python train.py --hidden_size=512 --init_std_qkv=0.0154 --init_std_o=0.0
Each number is 500 + 25 x the weight over its row's rms, rounded and kept within 0 to 999. Layers, rows and columns count from 0. Numbers have three digits each. The size before them is the row's rms in percent of the matrix's.

# layer 2 MLP down (transposed), 1344x512, rms 0.0737, rows 1252-1288, columns 128-255
105:503496494513549500495482536466569498525519504474502494497490500558457524474497504490506468527513531501445524521469507522515470509480510516484524517489530501499493482529488507496494531513523510512502500462444506514548479503501539533501523479529508489506533536550532448575527489490528504460542486503514502479510517486448511510489527453519446475548497524502498536471517496523498471496483
101:493504505492515497531486488479496532532494465504496455498502463469491470473488473464466533509471550487482537495490512530559523467468529484512500548516471471528479494518534515516514498545516541500521508531513520471482469493548506519485489516543477520495471555511526469469439478453527502470467485465506499470516526480508532554513497505452513465522524506483496515465500487470474520481478
100:494515531472491464498513497486496512495503490481507491479500541449514517454490471488542523478518504489540513480534454528527493478520449515493469497489504495487525482489453523523461502471526465462499492505499478520489496466511502525453518458493500492550521486489457512523469546503488538480473525518542483491524497534514521480484479488480550436502472554480479479493471488519486517516467
105:485519502502482511522512452512525472526512500488462528516491495511448455492526488504492474489462480535484553507504560513501504549520497550533430531521482442525515501479511528459511497492489528450491532452479552545537482514507504462489457506527517506466503477495460493539503474490522521517550507484450474490477521485465470516443507516484515517489493551464491494544522499478492510478497
102:476529515519503504515503430505501531512555541482468488496483510496518494510493470490465510508504487540550481489465502518462504495500501416462513484515506486492489503485504518509462531516504483542515533502477477498528494438542490503486523529516487538490418488518509480547499531508482461513526514464510512487512498506483509535501521517462463535488538465491470486494499508506468510508489
092:504530521478496480488511528467505538495468456481509482521529470549533482492472530507507537538521563530504488484503557499528488529461504459524502495490489485525460439505567528499507521484476502521462488487487509483521490511488494532475506478438527491517496515491533467540517520482525516488533484568541530510483485480498492499533479527481507526487477499505497454533501500482487450509505
103:471500484508514515503474523483450497501440521520487504519497548554460479518530533500498480464496472521488538527462553490493506501491531475506477496472468469489527454550465517490535461494504474539498530496511504481492503520501527510461480495499501471498498512496493521518447484501512501547497505465507494506482482487506500499502472476531507550479501476527458479542511513500473487490541
099:510515525504490468500507506486546467526499490531536492479536518471521489500557513483512514479451503480461512528481550488477480491514462490496513501489499463511493498499494499494511486483512461512527494492504508517516477483486499527516456513501486540542510519471517477494507527499507502490479522511487501492481492455498532518482499487444517509433507476489518493505498511518521521508505
101:510480526452540493518458531454498468524514477524524521509513466539528461502469463510494515485531478530513509514481486533509511496529494485519484530486522514538516535507455516479504524478540514466508511502505512505518492532490527514473524459508514479482515475538504463537496493504469537484513510504480483469494500545494502476485469519507481525477501539468520532527483522495486486516491
104:483493484517493490475486524505469533498495525525471489477525428474497467507508490502475503488494490506494482495503479445473499467495510500476515523512471518436479518493515506461539489456505509457498527491491487446483523515488506506467560498491496489488538512468514512494481488498500493539543488528490500497478520535512515454497491517543529475480540498501527441540506505468470485509526
104:507489521479480453451475495512533493516483492493514533527513509443499495516481522525493439520469560482491509515469513561484507507520525513529496528503474551502459522506502518514515487494496482470520501487529519463477492540494490479495485515516526534502509487477507467491501512519507522519497481511498506513501485513473514469483495469539533506478475478539485479480488478510509488475489
105:470472521492515497492463511492509510485459520528528469549495504557487494505508519480464509479465508476470501515545516556474498528493545456452505508480499470472482481525457481512503503495558461510534494520478523484515474501560531448502460488534496505486511502492541499472526474517492457479505465531503500507475526488501466485518461482487460486498450488482545506498482506514474498508485
102:504429472485535528470479470537509483495475487445468498497549472470498471492492490498514513498477510512507457488529521498444479477486497510515476493555511473549510515479494474521517554512505466486504507524490523512507497492483517504498531457474534497499495473486518525457468491502496501553526461446513459503449469452520493499494462483543540527536489502465517503481453488505492493487507
100:465539479518510564476544493488511450500503510470500535480520555471455510470524532535500454508465536516495463494497507550443485472521513484516461539518475495505479494485496499491463493508495512515507514536485508503483505504511497491495518536522499504493517492491524526528521501520485537494468500555522548495505512532507538459495475494465515455544503494500509535477497500529509498475499
102:481522459512527533476502499479513550528536487519475527543469500495518472478504480490483485482503478478509470497513487493493519456488435550508506532518484536481505548456483531449474518488530440504512534529503488513465514458478517542515516495506507503531499521513494466532513474491502513516431494487551480483512469506510522516468497461511457510478460495519539514535507512503494498539478
100:472552494471472464528509519481502476488526511518494526454517503517509543504520465512482497474489481540548482519533507535481490521504510520493480470506509479448496492511519504479499496531504480507524503454501468484485542506499509516484474543481464500519514507525502487473456498506500527509516481513490508527464530509546455489499520498484521497477511454477487501531534505491526485515466
102:463521500518481507488482501511518492515507536514545497523550489492524487522506541526502523485508464495532520526525522486490441485522494453533494542465476529491467485502485489488491496536477496474495497522516508515480504500498488464547517505446478454453487492484510464516526508491526519500469530492494481535475487523495494507502586495501482531514514526510511496487510476518439513493527
100:506533517498512513502534521545482542547489488478477505508541537476478499534487526505478511501468531482540547501537502513470503528519501493491510521474480508477562482474533452487452486522525498459530512508496476513511482472479515536503504487521506441499512491482534481547455460545506498450549498526469489507496480539542501525503485501478488527463511496503529542494516533466508487469498
096:502472489531483498476489505491525494504477534490460512461530496504513504436502529501486509484435467520484457534515552489533502501518500529471509454489504486530483474490525510514460492517490554520513538496457447515499511513524549500548508497512467498522496519494490498515524494482493478484501503508487443508529545485474527515468526490481503488482485504502494455536538457522490503516458
100:520502492520520482491516455470442532524486570498514543514505558486481555505526484487518481497555418491545517488472572488474491509488490479468491465476515497481503502480555486487468483493505521541510485495503513502511489544513512508478491494486491507473505504520500529422541482509461512523455501518468496531506487529478509489510460515533522474462516512554495491520506543493488491499497
099:474501459525509480472491503502520508548447471529487451422545475512511474511497546473497502501501507492482550467514513499461518472503484494505510552528499493561549464490472484500499508503485486497479522505508514518513467502514485490474500515511522543513524521489481513472536522537539493455502480499511507454539501483462481515472516546479512498506521503464560483503458449474470514493548
098:563503507546481472506482508434537558535529487494507494480523484468487503507480491483502513519516483525497470487519558504518515433533502494478565478492516500484505505515510493513525482484469502472491535487485506520448515478496497482456513523520479497489463483522477530511525491458519470504504532539524488507519489466535485502474495535470454508462493476540487498461503509468468546483497
102:535483525524481533483539496497511476510498456516482512506515491522502505537497481497445544481513482507518527493489500483489541474534498459466544483476506493449531474504520493449457484526487508481472513464515521460493509497558515461518521475455501498492466470502455536496509497504464513469509488438512512540486504537469510543455536520468498468523487483499573520510500459504521538535507
102:520478482520490487499498460494484497487491508520439468466487507483515498539502522463544490509531487488510515548505542507492526505505568503445479485485509471507501465464486485493510546496512477486498484446490550490492482522483492504493489494490486540533490513526515495533517480526502497488469549470511510531523481499469477479511510497518527491505498496508483541492514472521519511521484
104:492491532507538506550571509503472531509512492521532481512526510439468476504515494464496454483493517522455510510476546465487522463500529500502500493497467506543471522497523520548486447511497488488486445465499509482496469488500509532500495488543534587440487505499517506522502478481509459489470541521458520457497488500492529464494531522474497493541510493505507493499475471491499472496526
099:446455478469460507469448516496504531512451457479483485522496507453511475506525491505460494500532521499510482459486502466510481460511502508489497517433467501457499490524538515471578470487474506522462468465522558537467511510478504495471513526528511486506533472503530508502517522478522495521522535485524480516539513496484444501507448527476522477462554464538526541536483511475478508515464
099:510531529548481499529465542503467530514503460480530491459489495500510497466513493501521536547465506492478483493502514502466504486486525450473535492474477469509543515474467502497520470521527489505452480505508511498492528507512516493524533514509538517499507502454476474491498427514488476505539473482555524528471473561530503450523482519507459473515491502519525492536499493520531483511476
098:477479480520533545515494475534556500518512493570487473508464529478472484480500512505520491522511426473458518537466498525525467458531503515520528532498499481518507556487491508525497482500461506530466495446524456535478466521502545490501493452525472454517499481517491524505441477463492488503435511440504494503512467522509529520515498503514508505525480457498491465479477477503494476491472
098:507479509502534484454487526449503508494466565500501516486505503529528476498467558490543513540454431513537477507510537507517492507481491468499481484451526496459482490552485525532515464518455496534450545491496470482500520460494525520528476509460531527499452488476497471477475470473503517526482493509477521517539477515493507540524481498514490497523516523524449509536439490461528504513439
108:494514475514498490581517494525486474497520463501494537496482505470509517491517542522472475506546466511468526500459432454485511526493529468510502524466526477502551492499508498497445509475505487503516494498446533496556495489475450545496527523491524475497468491489521517501520515525524476460476523517443507468477497524516516464492531506523510514503503480496504501468512490510538444488491
101:531453490535500485506492485532542485527493496461466483520500477561460492550484496524494455482491481497554503479538535482495511554497493537529457527515484503544509476524481504525495479517473483494501495496491508476445501489507512491477466512481499495500446547498507531464505490493543527530512464500482525478480481519477517488477496522502521521487497501501503494545462462474508492481504
105:457468518545504507493471508473503495469511468468523531507515456476508497522467488530426475465482509463489504484494500471512500458470510548513509498482478500503553569518503474491518492468476468472522492483454505475513442476512469531544575530468521459494517476542498523580494509517478523521433513525498514505485471503505445519490492513525492524520512454501505535536478512513480498479502
102:470478511523466485543516483517531523551518510534527513451495506453504491510501531516496498496492478506486486493496528501432465490486504524513505478516513488489532506489538480469549488527458526455480508523523519505517522489503553472496536486512504523496551515544482514471483487517516469495518493515503514460484485518502461471527508537522464503515525516502541518550512516485508500555496
098:504475532474529492530565516528502484536504494511520495512507496498487497521490482494462502506525508519488471526504494434502495553530519505478509502509522531506465513437515486458524542520490467533457507496513483482502502480468474496519506542513495516494457517476469533465509489508480527517527470455530531520499539539500524486528475489517503508555475490529541463485502491477511497518529
103:499520480431462557457531467530477507529499517466518489486496515470466499537529485500474486481497504464473467477520489463475491465521490549470524519505514518498493498482525477458484476543512518493504512461534540510500506529476515522481498505484487494491489474511522457456454521519484486500518489492508462475431519519504534459529500503482466489497491478486490509539490499444471457499494
097:538538522511485479529487471479469502561536501497519511509479535490498515510503494476485553484470476524546498489516497502505519509508437527520518494489532476436500498479450482519488506535521526511479502488433514471507479509512513479514507526487469480513466506511501453518488507500536503513545430496471519535533501425549499486504536500469497556495505553471536532520478511487481510525498
103:504517501517454500500495510522531562519483486511493509491488496501522479487491463470510484513479512525548479514503495548487512476512460475544498519513477480495509479488488540531459447498523467516496505489504501495517527499502480488508530484449498518507525505520502454532481531478537495530480480468515503464485518567534501452520475547444486496489546461533493470472494439506521519477485
# layer 2 MLP gate, 1344x512, rms 0.0497, rows 1253-1288, columns 128-255
108:498515496497535464462532489494486499479500504476498514510499547514486454481498549536484511526476507484470447476554477526468458507502497459490521492556509531504451527522489533493494487471534538507516537505502505471501514517502554462462538543478469447476480497473525500514559508456540419531495526526514487519491518487527527499512472548502515516495500541543530551524550526494512507507523
104:487485492513544514481510484488501518483507501525497476472524493514462522500503538505467512474531471431514506532525510504498508500518510508521512529472523526472438532458492476510566527506488528512513519521494453464537474511504508511519551554513506499496517455458476485470459508532515530504442531523496495502539519459479512507503542520454522537436475494521515478471516522508519511524457
106:525484504486537540495490532470488523486494489538444471508484486536532477501561503464486523545516504500481497543475497499516484530485498554503492485494516554490489461443490526518492491533544490511535477501502482495485471490497504486510516450499525469512520449507514542441490516485470488535443501488519485514502532509529472511521482458478480548506465437529533503517490442471470434492525
104:492553505518508571535482460484487469445461511530526498490520482486507479515480492528490483529548510468506513479498492513498490510501547467461488452492511488493439518517532528532519513487537516541496455467469477493469509485538472496507527513513494568530492542475480481461462510498522522497505447476530554501471528475510520477472432499470502509523482491518498485494477516495469498476449
094:458489517502493456496507463499535500557480506519547557503524501495556476476480537503505510518545510462514454482492516525546519499483496537474490480490496527501514490539502491519490531473523503490536510510527457482496500470450460483508498493480500516500489513477467495516525534500503475522564476495515531467552527486512527518534521528515501489480488539499535523497466480480459542511475
103:474552517519494470461504492481487537562504506514497512521461504513483500508486517483476542544496491505509460504538465510496496494522522486532552476531502524484516551503511471472465522496499473491478512487484493505524545514549506527435498488479479507483479465512532503505464475489512484492494498518569563513501495543481559535511499475477553473508552495533490474476517526492483491488483
100:518512548487511491504491546477484477548494516516489450532431492520443473472499455461502447526501538506523522534488555476489501509493521488463491513513513506490503462493513487503495498514495516475483480454454474480528494534531520487533507480521519529514515524484485549513515525497454490454469507515449524529472506501505499526525491511510449470426493519504518490485498503471473523443485
105:488493534473523532491468495510489458544469514474498517475519474521501491477492489545476494489500513508465493532461505475541501475496498514451450526496519522491509482496501474524488504499523495473485507513495505477491490472539511507478470484465510501469483479509484477492456543515465500529502520447454509509491525466497488435506505511499513541522489504522517485530516506479485483511464
101:552453498519500494514499527541468501520481522488546453515492476480504508490501438537517502485518473485524501478461483500480509487474475479512505446496514471510517513532446493483523502466553514477502480509495474513468503484523527538454479448523481502489484481526454526492508526461491482484509537509502534524520515489536480488557511483477522462445499484492509513503518485494479476491522
104:499539512510500483464502492458493511511507481489483503508491484515510469524492482480488482481486472482502504528503432477529518499515493472480490516505485484478483497526510521530470491540460487480474446522494479502475483518509452505512497455477480455479534511485482477455464480481473447509454474481521489493485526484483490472455516480524479482540452533470527467447475463505460484489509
106:493492493492432543528489475497518493494485444479523496488488458510498477471488497465505486525487452470492514494533466507508510481451541434496473502487466543508500502526538485474524506517499431521512457490525512489487486502543484490515521535528493460468503527515495447482491518493499465520525498507524522498489504493510509492518457482477463467520453482509491466502537519494532513507479
100:480486542526479496500522471502482493493511492502541493523499535494503534510451501523492491531536480509479513491484475529515530493506509464453509505488479505504522492494499521466497523553494500495498452515511508483511469466492518492536464522474474504491507510478534510474496483536498495490511472510502533468542570504504532491515490531526485504498545544523515500541505470509520494509522
096:538506483465470480496463506521501485491516550520485446478477475472492475548482525494507475538526500521467524487522506487511502528495547525488456508510469531502459483493483515470537500559444468483509478455554480509520505523484452524498470521471446523486528522494477465497475459466496452544500525477504521532510541465466491480461540507491450491516537491505576499493536535528476493520507
106:489517482533493539498508489547499500527533531511452518492513517529499490508484484488488430500479542490460524461462493486479554490486535525514460508522499502459494520472468486521478464522530525485562545517512519545495476450480473522525525515493485526512521482485520501493466526496519508492508498477483525514476510500561510489539462544508500497486486479553469463512552511461526535509458
099:471493478522488494546501496491490475516475490498482497465501533472491511510473536494491502526508508523467485465534490464505468526486464516506501510467484516509511509483516511566530469506517553503442457501511468531532488531532521471540510537484515517473502495476501463536534501538515473503490476526487514484507480517494485463480486459540479490445531497487486467530528494525514519476532
104:491520487483482470490475524552481515470497488496502519489483539560503503525499451507540467484495498527476510507495499498519458521478509467495529543478455542462515505525530547449481475522445507512494508490548507526512541523484505528512454457471513481499491561496519526531493501474489473484519537500519477505506490478514513474520534531512474508503472505496555523476443500482506481517511
094:519493523485479528519484460449540503512524527513504496471507514516521482490503445507510542501473515512507481472499502485450492506527535461489507534462466469549488478486554511506491478488519532505480471512504537545493510540483521496515490505495496518521482498497502541502459482509525477505519520510516467512502532535488460524469497512479484511507476484531534525477471481478506510469522
098:509457480531503491478440534482507474489466510570494521514532492470549513526519481497512473488469486476519489513491477485536506518529447506578500506492536472516514502483505527460521522486498528456471471483491472559497484501532464454494514522497480516481502479502481479516488475497507510510495501503499527481541504483474496504509506473447507520495444497484520513507525491543516562507543
101:454514482520475494554510546531484467504551530533520528544491481546507447468476498534474490499507522509502496484533513534494483469492480521498449512510471460502495490471540496502511500502465496510460534493509517487479522449478479468474519468500506492542520493504501496465527473530512520488493505505502518496487511507536503520505508516460497477516529487485483459528502486523497539498465
104:541496489489514552507508492520476515496527504513512510466476488474514516520522534533528489525478500516510533519484517471509521481499513558475492498513515483513502478476543471475475442510478467506489492553502526525459543520532532514489494482490517457480477567532464432533456504486491555497533536484505521460495455497471526491486497546486496524483547483514492488529494473510476491523437
103:530505513504499546509531459487472506484502522501464525480464499490502517528545531490488473469543541501509466485505479481486485529543478523517496513492518482489494513494549511495567477551530503499514444477542528470547486525513463472492494506497489544487492518544507506504553488492530504504524496489477515518490456453480524505517492462502536460504483515466469496526515474452496493496482
105:531560528520514517515488483512518462493498496464444483514543528509511510496499495475492480521483471510540538498488486503470485500510507470474541508496550546502472523473528507509491517448474531491442524484448554459482496461527489522527531500550494508514539481484527507531519494504500477484501497479498496534499505439530488488487502469500442475486472489507513532482455496475498480524511
098:466540499493566501518471482477511509468507493506490453540500488480501504546470517447490538510492468522533512511492523519510476506511518499468468489486488493515481504513526501479496464525516510498461495424465513512507494516511479520505479511510521550495523513552518524552472515534464522545513504555522519507523503510502475455495504522504539519506506467501534547474512550473511499508519
102:511508481483503483453487477469540484565526518470502475481459500532534538500507512515462473492457503490502494505497480452497492499502504516536506467487498448520538488532519507481503463531502486507457544523514530515532474486513497464503481517437490456508513557523491522534509529495508490487500506530481478474509505547471496512511504461476499480507524518489474484498531490499474467465540
098:540534458549486494473491501530482528476465497529469526531501459529497499482462501500507523495488521565489491559522453523548512531521507509474519465458471492513504496500496515502484524517481490532503526471484463528490468497489483504510519469475493475499454557494522530501512505482458466522535448509503524486522467486473521495475494500486489525499481473486511484463481473568525510503483
093:519522568496514472476525500481494574499496520504533467457457502531514523486481496503476479511495488506504523523502519515483499508520468462515521494529490491529520522533494477496472504546493493480526492515538498547484502498478527502511498507515502520487497498507458490455503456453517478488496475485463512518505482450489513522502459510471485520495501500493550485492501541543510493503528
101:495464486537481508511525474497497515521480519532483559503514501517523470521461527503514507503483487515512469465489456506515485485466490520530502461518507464438488493528539516501485492527495503486489476501501504516486442498496506541452457494513502468517517479514493481497506524515515464554487509529505501497499550476526486540472495487524509496479503499490520436482531486546515444506522
095:496505507517538495500465520469500524521451508495550511507469500534538461497485516518488526482522435518458525483486492519509474472472511492461456475455527501463469509508515522526528495515476555510445470484490498503489442503476499575530452510486513510547461435483529477532498490483510486513491483512492511497505522503529480497552525517503496473478482517505502464493476523496534482484484
106:471507463515503516515530449482497491472451476471466456517487506509478518476475526518529499521490494501489502490521456446523515537480518493510530516502447512506497474542513479453508532515548496485508490512486493509552497494490484480468502522504494482445563518454489503465499496493517524505447538477517507485479562483509478521508528510538457460509523499511551489463462519516534536502512
104:511530478526479521483509534517519501533443459499528517528487508514484512501468498492483489509474483510460478495470483519510485500455493517479456486511477500476523468507474487552486484524497529502487495522470502515448484477499508494512492485489503447493508507451506538526476469487523542563546482516450548473496496532470528472493494498502522509506517481459473474491527563490468498486511
104:539510528511479473506488472475488496470487532511495526478494513541503459526472494520468515532506483500447485507519499508493516536498482478464534480487497476511538534578491485505539488487473498475490547496545520436502477472519456509477546488519475475469502483559484522484468465490502491445468522529505495500509504483476476503516502527512494498530494493526488480514438495550482496539503
104:472490505542541501529512495547476491530562487495496471502490501519517510484510510501508519504506469534509525502510507490455475544503463421523475456472492552491487519498494512567466520499516528534502513497491484539487504493505475474514532503476529500511512500495497445491490498492500496466551484507557511498501495511564488503521501489495510527464477507484471497477505542447500450528511
101:487570530500493516498533530454549495525511524459508505514509552454467508533470526466448523503497481492506521495482527510547562496490459544528523508486521518527518517488494552514468465477476504515490506507512489524508506496498516495480495528493517484527547520493496456507504539465544503492557478491495499536443505546489516469466494479508499478478504572519497476506526527469433490510515
106:541485536563498526544511480477492463464493502534553470508532508496491493504511524513502489540500498486492481517463509491473516499510436527545517497542487490468506498527493514530520491485488455474497484513471483477514494495542524478452525528537534536492535527493501502514503468483494481561496534457472487522523529457481536490496454481502487517477459438503519414514503492541471505509502
098:487500524522495455486497503525484493506479515455461511504492450468523482475530515514543507512484459501503518486487519517487504456502518463485471524534501494488507450481530504483510515472501540458494491515497500466499507490486468507532491522507514555498552502522535493498488497453499467523545478474520552513479468533495470494507483537551489521475558496488541502507481490526459504529492
100:470495520504545463496534500487478529527501515491496474491482478453527535484480544434541480475496497523520518525478484504511515521486464497511522488531501514496536494467519521465491484493505542482452502501505481497519476466478508504546518429489521492517502506520518499471503497508526518464474485504488465469472493494545472498526501507493528521512488513475506541492490510476521501467469
# layer 2 MLP up, 1344x512, rms 0.0505, rows 1253-1288, columns 128-255
110:530513533499541495526477466511492535516513476532534486473521460495505528522477464515503502498490490510512535494506527495512565468497509520523486522473475487460508504506542482557465486510502515523493461479490509470472482517465470526526483484512477530507511525522500519480466487531473503490486455509527498531472512480456484493523507490498488478465524489448482467515497539471454475468466
104:491517496473497483480523457497530520524503486488477481534469524504506518486492502487467513500528514478542543462478489501488503509487511473526464520512515481483539495508515442524534466478522497497479498503483466527492513517517468497545493533535490526513492511486466536499514529503512529518517527543525509522499470478473478484550472479515499479482506521505515504447483527526475441527512
104:521488505508490495491531540467477490510478558532478519486489483508486513467443556524493500504519501502502509480534514454479497536511455533496498503547472483497507528515511493500520495483522486500472513511478513520540493480507503485506476564488500568481499503489508461524537460488490472478557518466482540528509479508513491472500508517532493502474497498448469456509501533470519504469481
108:517511479503466552521528481471531481518474491504507552509532537508520488468482480480510534457549466498492500472496488503473541518489534474516471506519492585493521560493516539529499497502535491489493514508515515465517496492539483532491513480553496500461523507508522490535555482487513482482505501500523502475521529534511486500499546494499493491491520482498502511509455495475483518493529
093:461501508502492482485516487514505489536455508524498537484530478506557476524479505500515540537495505465502467483487513532487461492505467513497515493481478498489496496532515481506467563455505545512529496503534469528493497494458456504501509501506509504510486509467471464527506471512547522522526477535502502506550534516530497524517500554534507490462498537488513468537451509498487523473476
105:513492492492486488528519506535470418491501514476508526542526527480486483482483488524528489486489535496489528539486542471485503537455518496473487497505511500502512442522493476518563475446501503481502472511411503491473485516487484502478511491516523501501523503453452462506511496487512496544473507494504445493498521475512464497467500505530495521528477505513499519501499462487506504514478
101:534495541471515525514449498483509504483470480527509517485507492513496512499521487483516520479495553535501524485500464489532474511553504540497488505549509491512474513529534465469476503506449494505524477466543520462507533486510495484505485507481536456539472509500531511494533504515523506513499507470472477519504490514510482513502482519460514518498529481490522474460541481558536490517473
097:494518501461501516542471539503536463550468500510519514485497473495474493456496514490511489467524506507492514487529507505487541554563486482448512485482531486494464472484503488481496473491498488484469478500475508515462525515521479477511514480491529514489503487513483473492484540500494470518497512457486496535501491485512488492520488532509529515531489533505503510467496498530429480526469
104:482463488537481570489511483496540499523507505492542514451493511511496526523497520453470469511497489480509513464483521478537535512494488503513487524517513499513501481482525561499486502557454472518485532510515495514489495476509500435511526556481508531451498499501502485480495474515539537506505501531499500480525492462492529485509507510503510528500467529511476473522491508518490485531479
102:472526504533525552546541458491495505480520492453530472567524452453511474476484461468514469468532474507509519451491484540494499493535555529487505478495489477481481496497491483516455525465522484518511503501481480527488490522518469510534513526506463504525504435523514478504491485477507503515507487518506529493496490489486483512497490478530492467542514509525466495533443497485537499525471
103:500510522471489509511528517483504488525500521498540494459480474518466460522484510505484539521520447495476513478568519511487488494509532472499512478495501542519503509499522478512512480501522497525545515539488531522494511455520514489478481501528509525520502492569500496471497472487508473523501492515471481468481509515521502486523502489498500452535453482527500492497471520467536522488495
101:522516505458453487481505527470536482537490451524549459539492481473460495525525467479505509470540521543486455532508503495488491510524500501509527469479500512519534520515512497488473464493505526516487473496492515465540492495495542487506488510549532456501494494542446522516479454465528505503544462463528486503476494488474457512498505559497518468506503500498466513460472535502482506495481
096:470506519536499513513517495487534486455491471513530515522499514500464516461506465470501498510497517535483511484512469545499519489447511484515487506522551523517520464473510491481491525474478476487454497509508472489427469499518495470522524518476520513513465516523518506511539533470522467507521523457492458488546475542504531513465450514481498482449455499495514471469481512505484516485467
105:472500482521517543496520500522504517511542502497444531499512510499495511446486502524530548467503470452499454515494553478454547487444523514467524470510501500480545475516498528465491497480531499515493542548501532532501526494511488543487521517478480509528487487535487532530507457501568519486512475507497493476449411530465534522447504486490519477489510499489532529442500457472480485533530
099:487497532528491464516481551466518493466554514543431536445485496539540535493434495508509500462459491478533509485540490495485502510500467536485503490462533476460494489510501483490530524513500476521513513502503525494503528500497486486497487507550481483501515545515512552495482495471491513502503497477524488492499513496534487512506501494476527522485486498490512515495535461516482481493430
102:466497458483427464511487545456504440497480509513489485505477513513528497509500492525478534513462499501473508523530491485509474515497462530469516508516502511483520524480500492505503483539460508495488487458520501500477521490495500526505455520472535491498524532483520480509507496472513472535494522448473497490532452498506508465514514495518482526502517476569510542505457502483493483488535
096:493490492503536496487542481479483527505484514492467476513490518494504506571463511483497530460506532473524507517489506525460509503474496455543501493450514494540578481503466463518497523516505532460526468478523491503477490536482530532484520497536492492527512504488522517514529514553485547490556424486511511534488454505519524503505505497479503502479525529467522490474554517484551494476569
095:524517477503505490474455538521467468495496476520499536510533513499488493513491526511517467500485509468500481490498466500511513498510498493487511502478478481530508483513466544491420511494512493453512481505488483526457520537537479505516511493489439511493495480518468493457467487447512494498490492534495495517520487476468501475511534475474488480512476482490519494486508469556526539483551
097:518454500493481434493467480500525494489496497500501511500544485500494493495532489495487542549497507498473503464531527474532509459500478474478503450521477475478511454490569485493528505500510516508431475492452546515475527470482498464505520525524506461510459486515557509505478445537499533469471530511498524535495506482456509519468518525491515519524530549491514458542473477503523509558444
100:496522535528445480475513472461483474513481570440498505500529532518507484458512478465495510468478563464507536517500535521492475543471506462514517491481474481485463542505508520497531494491515497528478493500543461499532433485477497489481497519480472531513450464473488518455506469519522494465472509482452506546502538483536467522501507502519512494488486518504495528516491499453508526512526
098:519489508531524504469518480507473520505480477502502514460489517488498461486459478489505508487521523511472513489545488496487485480486503486534511503502446472487466482523504493489526431472484505506478502473499499512494502522517498470504508493533513523471543509523482509491490494471489486472533476500489520484498489452504489485505474502494495539468470493489524496482486507527438480503499
101:536528462501465517500484540479534524500491500475473509461509518501493490487555483517504516520496490479473502482489486490495479501510457502519528503516522527459516524489512498488529499454518481492519500487489478489472537481524533504512487502514484453487491504498485490510517520507517474486498489478451484520536494498516523568480487490511517458464510540487511490531516488494460487477511
105:491543509515490492517518505514508488509541520522528498513491499559515498494474518501483505491483474464484472491538530471543537479531493481544469495496551463484550486517449497516492474508532474495485449450485491485534508470538505546505463503527504501507489523500505488504487520527485497494478526508490503486498525504452501532526435417521499524488489511516469486515525507516539496425485
106:489540501483483469486499516541535528514495540485461485491461455495507454512492531509472496515501488504458537498539513495507491514518480468513536516476486508498510508514495534464511518517526564504537547512486536527489479502483509507506439506476440506532507483457489498500534448521468497501491479464503491489502457491485485501478468504490476493468492488497479547521445524503518525514499
104:551494532497549487495445466480512509515515488547463546457506494529492496552517514508480480486483481501510531506482495515521482500490509503507524541486507474491464463483499511503533517524551486501470460462509534523448486521488472471484474508538492539476508490529507496487498509499513517466524469519506501538518474496500515509506517500504518516469539467522490457524466520464467521510501
097:519492521505522496520506533487472537492509534488539490466455480511495497510456485498500493461478458536509509545515504509503494540508468484496531486513505524517486462507518484468470520581506470496491500514489497501454510491495524532510517515524505516480508555511471461486458470462511472508518472473475503527496486477458528486530480526488501502510505481468539483469472534518518495492529
096:487491486509495476475468502519528490514503475534484488453527459481478503519541522507547480513508515477521496506502440497461516475534501514529505486440523477525472486480532493472514423487462489459506512491491484461482498525515497511520534532525529508524492433525493465467482464483502513529438514463521487512462476516519510531522498518484503494529479502509415503523485504484487485494461
092:497477445509534507483484535524488554512496485473524495486490507528542489501491510502464502508491456442462504504501496500497486504487480465460499519487543535481478483538511495522523472496489513492466470489553497507474497497516490552548452488490523523544479462501516514510522505514472500534498497535502497511508554475494520472563505476500496477504482515501501493503494475507569509454451
106:493530471526519478501479488465502505496462522504492530494499518480510533502506504491561520492513497494484512493482463507516486522491540479523483493465495467529480502498504524450474520548550474492502453470496517505494512509492483505486517490469462516443487493443524512514478521496507511521468530529532514510521522495514444556463545550516497473551483500470506552493492509486529517495503
100:464521485541502505527539524495473476504512530505512498475524527453512508509462488483499502491493452498498503544544531539512515456492468493550507494495508530494515476556480538507453517497518489514507539520502502517497495476475476515525516512498478486538569470535463521470513476493485510495512473535538498526499497532519517514527479544526528478468494449532517466456565532514503546525487
106:505477488564482488492466485467516533519514533510531442493553496491518475516464537495509517478497492490514493511539539486508450483510496547484497467546507511479510504466482497526495510517489432478515466489512517493557569499536490502499465492504500524496510467520530479470501516484548467544482500506512508529485514519467551473464496519454451488489506495457472513514516522541538498471504
103:515523505461522502498499488503489515484509530502513464469497486451494489488512491491511527560502499499499547463485507480508457501509453486499541458499494516533521486515518487510529529544501524513498478521482503527516520477554522532474474487470507506504540507506536486490533505498525511508525503524435493542463496453541493508517525500455514505563481495490517519482489500489513522528505
100:477458483518558506514510464499491461504482476491491508531510462522481456472487470468518512508536512509479446514453470524449447448564468483497471509492471485479490522497471469508594526544536475545493488473511501522488553509489476499509500491516466504482419528481452470470473460533449505485434548541502492500490551523498472507532491518544519498475502459517499497505532508544527508543533
102:480506507505505492473494489522496565543494516474485527506497512467532512518454451494458494486486502502469560514509478540493484487491491495497517510505510452491471492464482480471484469533500527553501513517519543544440539497452501493487487497497507483488487486479504478481491502484498528494500489537530522488524503505542422540483509498496503498499531502541510510519491528451552459538499
095:520490488470493514524449458509504480500508497471497486464518486503477510502528534518514491491530513518528541512492466480510522495508475486508450485454528499540539493476494526489564483469480473512500478465518556437470459486483442502523550508497509512507452453541514468535508495534519495532491490534484520494501501473494493500513457460472510483541493488476475518516499444481496488519499
106:511488460502503569451495528493508536473480538487532497475508499505492467512502481572483519481484515530460493473509537510537489505500533510530457526511535493469496493440466503477506522490475514532434551480491519522518519499524503459481487493481491506452501471514463514479498486503462491467473513507494534451546522472552500503510509495535553506506502532483488529490505463498464500519547